Each number is 128 + 24 x the weight over its row's rms, rounded and kept within 0 to 255. Layers, rows and columns count from 0. Numbers have three digits each. The size before them is the row's rms in percent of the matrix's.

# v: layer 5 attention value, 96x192, rms 0.147, rows 24-79, columns 96-127
# o: layer 5 attention output (transposed), 192x192, rms 0.187, rows 24-79,120-175, columns 96-127
v24 100:091156172125142088137129147137130126147128138099112134159106132074137113099167101123124139140121
o24 091:138113145125137127159157134120145095109152119176120104088134137093133149129141157097139176123107
o120 109:129113135139059075142143100149116148142134117107118126121119115179098129140151099119098104142131
v25 098:146166141165118197096117129126124112124137166153177122159143126157093154161143100133149084143144
o25 096:126123136182108162147137111120073134096100119094109086164167112147116134167147116108116076142150
o121 107:121117120120136117096084153089128154131119122093115121155110060114189131134094130116104115169126
v26 102:110137162120100130139128132095108130142118097104114079144107101117127108154134132123147131140150
o26 097:145117126132116098128151066153116145169125123140127165138137150094123168110134127089151149126129
o122 107:156161112170112134145113129134132152133145116141091120100093090166129124100142191144135130116109
v27 094:116103125131154135135111138142163124140125161139124098135098151125089134127104129142094093101152
o27 089:181178147182116138073153120165135136145106147125102136138128120152114096162191119113173113136103
o123 101:119104136142106113109100136147154153126160114144117128113146145138143086144128131095151139169187
v28 102:120133139140125126143154120092111120124143104136129128157097166186129099170119147135159131116150
o28 078:124100135108129130114077123144097122136104078085122146127144131164092138131152130093110112076139
o124 119:105186179164098122099142151153131156167136131146139147126116118135143102080151142085156119116098
v29 097:094132115132132144149157127123138106137156085104156132148125141132120122142127115172080115127130
o29 085:136109180129148143103120121159109121126138123120131147147106183136146150109139142122127150139141
o125 112:122097126131128109182104146114099134112076147152128105118137106160157114087124089158100145106135
v30 105:143103123129135129164151132128157133169156159122135122113086113145121094186132156086123097112086
o30 100:116126115147087112124091174123146161143107096108139140158097117167118139156111138176165099152168
o126 108:122080146132159131130079116145092082132120108108132077090148112128120063123109145091137141109075
v31 103:133142131130107116144106111150173140124156129140125118158125089150097130134109152128182078118128
o31 090:112121131098134131102084088091137123138124122132097106109156149121110118102147125132108085143097
o127 112:135135115123115158183169204087121123119100112095155106104131146112096149163166098123133151103108
v32 099:148174125144105145120154124100149120145126165122121130154140124112147130141101112139160127132125
o32 080:131108118173159103144129120118118111166106144105148100149103178107131126089120124122149123129151
o128 115:128122140132074105136129088167112113135135123126148142147111126140193121125104167107111109101120
v33 101:127086117156115174146163111183135104118122107138137121106128111124120074141110138117155115086098
o33 093:172146123126141086115130106136166111135112123134157124120152122149101152123099083110118121166146
o129 104:138103154101117151149122112105121123084118138160145170126101139119131085102159126097143116073103
v34 099:076123139072136114130185143155129135101186148126161106139140073096145141111136081111138111113133
o34 086:087139148152134120136135115136113152117117154132132145132151120147130111121152140122185117150176
o130 115:100106087129172191164111137159190088132150126130149108112153126129124148140145130118109123124108
v35 106:146065142174133128140077129115127086101146107144135139107160117159113159094093122126129127142128
o35 105:118120134158167171131129106167127085130164149183131140129152087148154168149140138133136081123123
o131 102:158086133101098111097138143108142113143088143130136129104101104119101139077131096103109120113127
v36 095:136118145103137131119138141112167129112122109124148142140122112165130135180118158068135147136163
o36 097:129102105143112100145163132135127134148126169131165114133126114126164195152114152174188115101132
o132 094:135132144132144116118132117123095094104170125114117145068110141145161114127159129138105160148164
v37 094:094144140063122188128142170128090131153101137086141116109191161126153158144125168123129123087131
o37 085:126115102171112084165122129126128120153141112151131104134166152085123147106143192174179155139165
o133 102:135104122169111144128074130129111134131146136093104130179130135161100103120120128114056130123175
v38 096:132121114159103141110140122155125103133104095126119103143162139102127128142088115153148130109128
o38 085:101134135161105136094094139145092167178125157158152094140146148134144082129132111125132086127133
o134 112:154146149102144105120134144131150166141087133114102097152161116131111093097129141108121148123116
v39 106:092150096127141110162131133096118149058090142130132157119098110137146169154114119115144163184127
o39 106:121170099162148123151125146117134166122113162103143125103142097162124114117148099098138129150119
o135 107:190080075169141143127175172091130147153136098122115125170171184188112109132126156154155111143156
v40 108:117116098114088091122149128114123143122135154144136108112110123160142137125117077144123167122130
o40 096:145090158103176144167130139109138130086122128111113112121112136129142138118128154079107126128132
o136 119:116158114146106112139159112127122150141131088098132112069117154043139105124064117125143116126101
v41 096:136104143163142173134133080112131106139098158116106121135157155101166152112165126146178129159119
o41 088:099144121115124164116101108140129112162134127128125150129158122156106138110164134135088082100141
o137 108:145153087135100093147116159104120114103155087152113153112066096090122063144120138127136132124123
v42 099:118119126114131090111125125127134057117174098124139126061178134129131158163097114101130123127121
o42 088:144153138090137144127162128135145156126141084131165099123124084130152128164129151139122140179120
o138 116:125145129109178110103129165127152145153138170152166116189145149100171142108144149129126118147110
v43 091:126114112127127153151165148156176150147145155131171112136134116145139122156100147125127163130089
o43 086:111138095119106159124097167083112141141108157171138140127116157139183094151147119096108128147143
o139 104:180144148123119089145128088143128137177138114143111171119102151154126152147132136161156168113123
v44 094:128150112081120139131141124118114115161095124142112132149123169116142145164126141090135157162094
o44 092:118108107137083092127176141126113108135080130115116132156105134107164113123103156110083142143146
o140 105:100154119149142132101135128130162130175131124121137148142118085124093078153157135099101143144135
v45 102:138124096188097112154124129121114132120117131130095108168112163086104109088149106087145117131137
o45 092:144123136137106159157175102141112128105125144166115170142146139094124156120142133085110153139184
o141 111:120178138092119102137141135102130083150139100123130118121185120170140123115126142131148164102104
v46 101:218135131125128170148110144143095079102104135089167117151144125130119155145132152144091118132158
o46 093:134117100138137152094102113115111141141112141077105107161125143150112092129156144168137125145123
o142 107:083151104107091129122121092118143137107157154151146087104115121104104130144136116110143122133114
v47 096:149107151138101135101127046117136159154104124116124129184093122143125138202142155141097137118124
o47 084:101126108143135161107125131143175166143112140126142109157128142149124135101112164131137092108165
o143 103:149121094113125100139127143122103139083136134166125130112107118120126137124141134132181155147116
v48 098:147125120069161143129132152147144128126140084117107134080117145144165123147136110178144146151136
o48 092:158114136114148123109127120113146173130115163134108174116128139128115121094171105116185142134129
o144 106:081178118173134107095121102146146117126145125164116107160128147117122122128127150080125144122117
v49 102:150123114097109143114113151088156087079146145157125143172151112171114124102117105162137144132141
o49 101:128122153083149089100080170122164144143148145110105119117161166104096138131143109096097150070098
o145 109:162124099173108132130155074143138172101112132156147113127134100120139170137104131097160108193118
v50 099:147136150126146121131112147125128138118077130124125095089154173089122140129143145142146145090092
o50 093:154154149128092139130111118116113132118110119161104126162107142132158161161173164147180174134113
o146 107:132130105077132112155120129106127148138134131151071194167145152123143093106092114146098106147161
v51 106:159115111124150149157112121133118123168132117127135109125147090129188151140065108111111146084151
o51 104:103109080110095134124142133123175170140114149131171134132120123167162165159122154118111148138102
o147 111:156156127142121147138119111146106185125143120116130126159103163166071120139189106092103151146093
v52 098:177139132149153117143159151115122158098159114090123165132136152106127103149117110114146100141116
o52 081:157146109125107103112144085084099121102081140115133153161125157145116102155124117102085119079140
o148 107:132154115128169119106115098168157134128143139147143118142127116093087118138155150164118135123092
v53 100:126130159111128143166096133118123138119120118093113156103107124120164128103128118109182118101127
o53 093:135126103095128151121115104129121137150153135106140187087138082098153105145125153148132118120147
o149 112:144090153151097143183103097149112131119136142141130059101146108162115126131096120080134118135088
v54 102:118190132130161126102133100085181154124134107151123143104169163133141177144155149129085123105092
o54 085:117149141173113117101104105116125140129091097099154122097115124152121127084134136105117068141124
o150 114:116114109108135128119136102102166084164133161152140172134123157136138130157166139162089139153162
v55 100:118141135111148100145129132166105106104131153120118096116116164140133128145108114117125143114159
o55 091:107175128123111119135107161113149100072135099171150174087132137132133120134155134131136144108144
o151 107:163077146135089113163143100154167128151153107099109152138127123155145129094088132097084075157138
v56 098:107113125129085111108172169076123142171141142130169171147153165109102075169113128114122145147141
o56 083:104091113130122131153168141120122121144170116115144097155137105115162138140084146105139135128158
o152 105:139136101155141090140166135204154112128086123167137133124140137142090130097105136182158123124120
v57 095:170167090148121122131136123129148127094162145156105135113130120159105126126172175119134173134114
o57 093:136158120178103154134097152127113135160107110145083132163073150139181081113145141136163129109129
o153 102:110117131144120125132180157160129112133118115157161131071175134147088158122102076075110141116120
v58 102:154113149153131115139168143102138161176113172153137131155113136171101129117128109120162076070161
o58 092:173160137167114164075141096162132159175094120128098121105125149156139113146102124106150152119143
o154 112:125172089171159106137164137128120138095183100127142119158170093093137116152133108142150104128100
v59 098:107153096144156109089119132122130113112096124097145088113081157120124133123127158101105126128115
o59 091:139148134137112153140087122121161113137152146096159132111147128103074116110136122121130112112150
o155 107:109124117149129141122119136144092164129126100141112126137116123133164090146161111117146144143074
v60 102:104114090121143105184154113142120077143149147117141111150093135136104183109137157133141116166124
o60 100:153120148111165112123130112150118127131116106134154156093145138173136157151115155090148121105106
o156 112:113118189118072108122113133076098168123107091108119099142157122162131085112115118086133153142154
v61 098:156164086150134158104175181134148173128124150118128102134088109131102121098115113152125129109103
o61 083:139142116094173125086136079089103132157127099144114126115142139118146128115123132113123134083118
o157 109:092141174120143117143127162157165077101132105168157123110106125125165110136094174112091088099140
v62 102:083162094141067175140107154106102114162124124108158123114148142148129113122099104156113101145123
o62 096:075114157083126150166100169118113135148112138109148084147145121105130132159176129133152120117119
o158 111:139139117142144122123136116160161149105136127134108170098111066143140161120083132148116126112132
v63 101:144118079106139140147113182104127107107134112043164153134135102127132125122110176116108112144158
o63 092:121075147142141117135185145111161159182128156146151101145158100111107139127180153134088119115173
o159 107:132156140159143168104099120130126149155141093101168134138135136103128082146093147114153121124116
v64 094:103130092152171135083141149160147157129097160125120124120092132147150181084163111126094159119124
o64 093:141177147165142160112135154167121127132122138149107157079139142094151098124147078127136129137114
o160 100:115164128145125098100114194107130106125138122136101072110102133141106078123113177152129119146134
v65 109:120119130092120083135116137140112118104122162148179156106127134117125148149154173157159152142141
o65 102:132106118094128136119109123109148125163155160122182088147157132131138165133116105131127102088129
o161 109:135134158121159127110124128114139093105106129113063138127129107174117139135127131126119157133144
v66 103:173151103132122114125135162122109149152127159163154132131117135127159125084133112140171151146112
o66 087:124122157150166135113104121130122097083134141081072144103103117170156132132125129154104147143110
o162 112:150181084109166111104110107158168130116128152120146111139167112119110110151128139144104102125144
v67 105:134111123105116114134132131126133158079167088137143155146139158156142131090073124131131139113105
o67 089:097082142118186156128100137178166129104101120108104102116108100167136111120106197113127150167135
o163 117:151132116129084128098122086130116110124108133116190109120149136089121182091144147137132122158154
v68 102:064121086122179106104170094086144134152108123166186132125096129134150168148138116177096138128140
o68 094:132163112135142135143137125129127154147137132137155121175105155184109108116114110139151091153103
o164 105:091126103145132140135100142154133152178125172123140089105074130112106127140086196139108135130117
v69 102:152162113112149128131131126117115104149131103117093147145134138135111120162141129123176160082164
o69 089:158121143148159090115156110149095130157128126136099169140170088091136099092107168148129182103130
o165 110:153135140148122120106172129126172085164095146094142129143081128128113112095144126127102121142137
v70 102:155128145133144132120145134177148089162123127140151094127147137127143142146133152117131096117184
o70 078:110130102138120134105139127174097140104108109111110101142116074123125086147124140152102120142144
o166 118:115144155130136145114134148087082124143124118152135131146110120105086075128149126093157133122141
v71 095:090143188142092066143127093123108156141122121126153110100158140127130137104144133124118115187133
o71 099:117169103155082118143121089122109154116148117122146143168166138141142130127138111159163104123108
o167 100:143099118155135129081122162118171112168104138137118080131105181070130149127111120161115136126123
v72 102:173155163119173096126137117078084139116165123129098172099124128126081159141075081149153138143106
o72 095:162139094147122140132157127129129129103157168129116136126116156114147104149141082128125133144064
o168 105:095157128104165139116152099124185123153113115123165124133103057133133155104141152091128146129143
v73 106:132126105088096137115131150124151150120181081080126134144108179100136146126155131099132087157144
o73 097:099125106172144132086122172102165130123150123093150125130133139087100133096142118107183169106142
o169 106:130095154104115136168116146116094105145092152117082111107122116119124113141151125131115115089123
v74 094:129173153147114146149127155146117093134154152142138120135125125172133164124140173141138118120125
o74 087:163135090120097125136085110132121122118108097117089157145160118130132158086142139153101125132128
o170 103:127078154097164099090115077116124120118124099113185141100119103143090114147115146078142118154157
v75 097:125137126124066117077119078107120125147139122141114136140168102139119100127118115135147131140098
o75 087:154085138114119161136092139157082115152141076153121137133110134115113134141106120120070117106126
o171 104:100118111150155139182158161134173101095155143108138142129142102136104173128089145114137158146126
v76 100:144122155146141108118120139111142102146132182124158180126121169110123095131110132138115123131143
o76 079:097110151134140152145130169125126137150133161123144116134126124086114106131150133146130096165108
o172 119:162116140101124091075136123160141105114152123129087081130088094131103156129122129112156149190151
v77 105:115149156122117106119113113157150110101136156108091115118134153181135101144108163121114137121082
o77 098:116107110143156146154125138117180179148131147148166099147140104168091142107112150174097087128116
o173 107:118071128130085128144122165144128114119127153094113163105148112100157147113115122119121136109070
v78 097:101122093130099132163121138135118144136153129129136092135107108140153189157145137181104122055094
o78 088:108173066118164131066130159160136120126140099136138142132136103149183068119083132103119167079102
o174 099:115126099125119104122071110149141113125140124132137165174144135115150137145140144147151138124123
v79 098:144109123091089090130111125127133114129125157089101145114149111163088149084094123172148112128119
o79 084:099098130150110133098137111116121128130111144121115125129163084182130176092161115094122151109120
o175 108:142075127121137126145131160109189143072129135161110092194133102121133131125105106144125121148120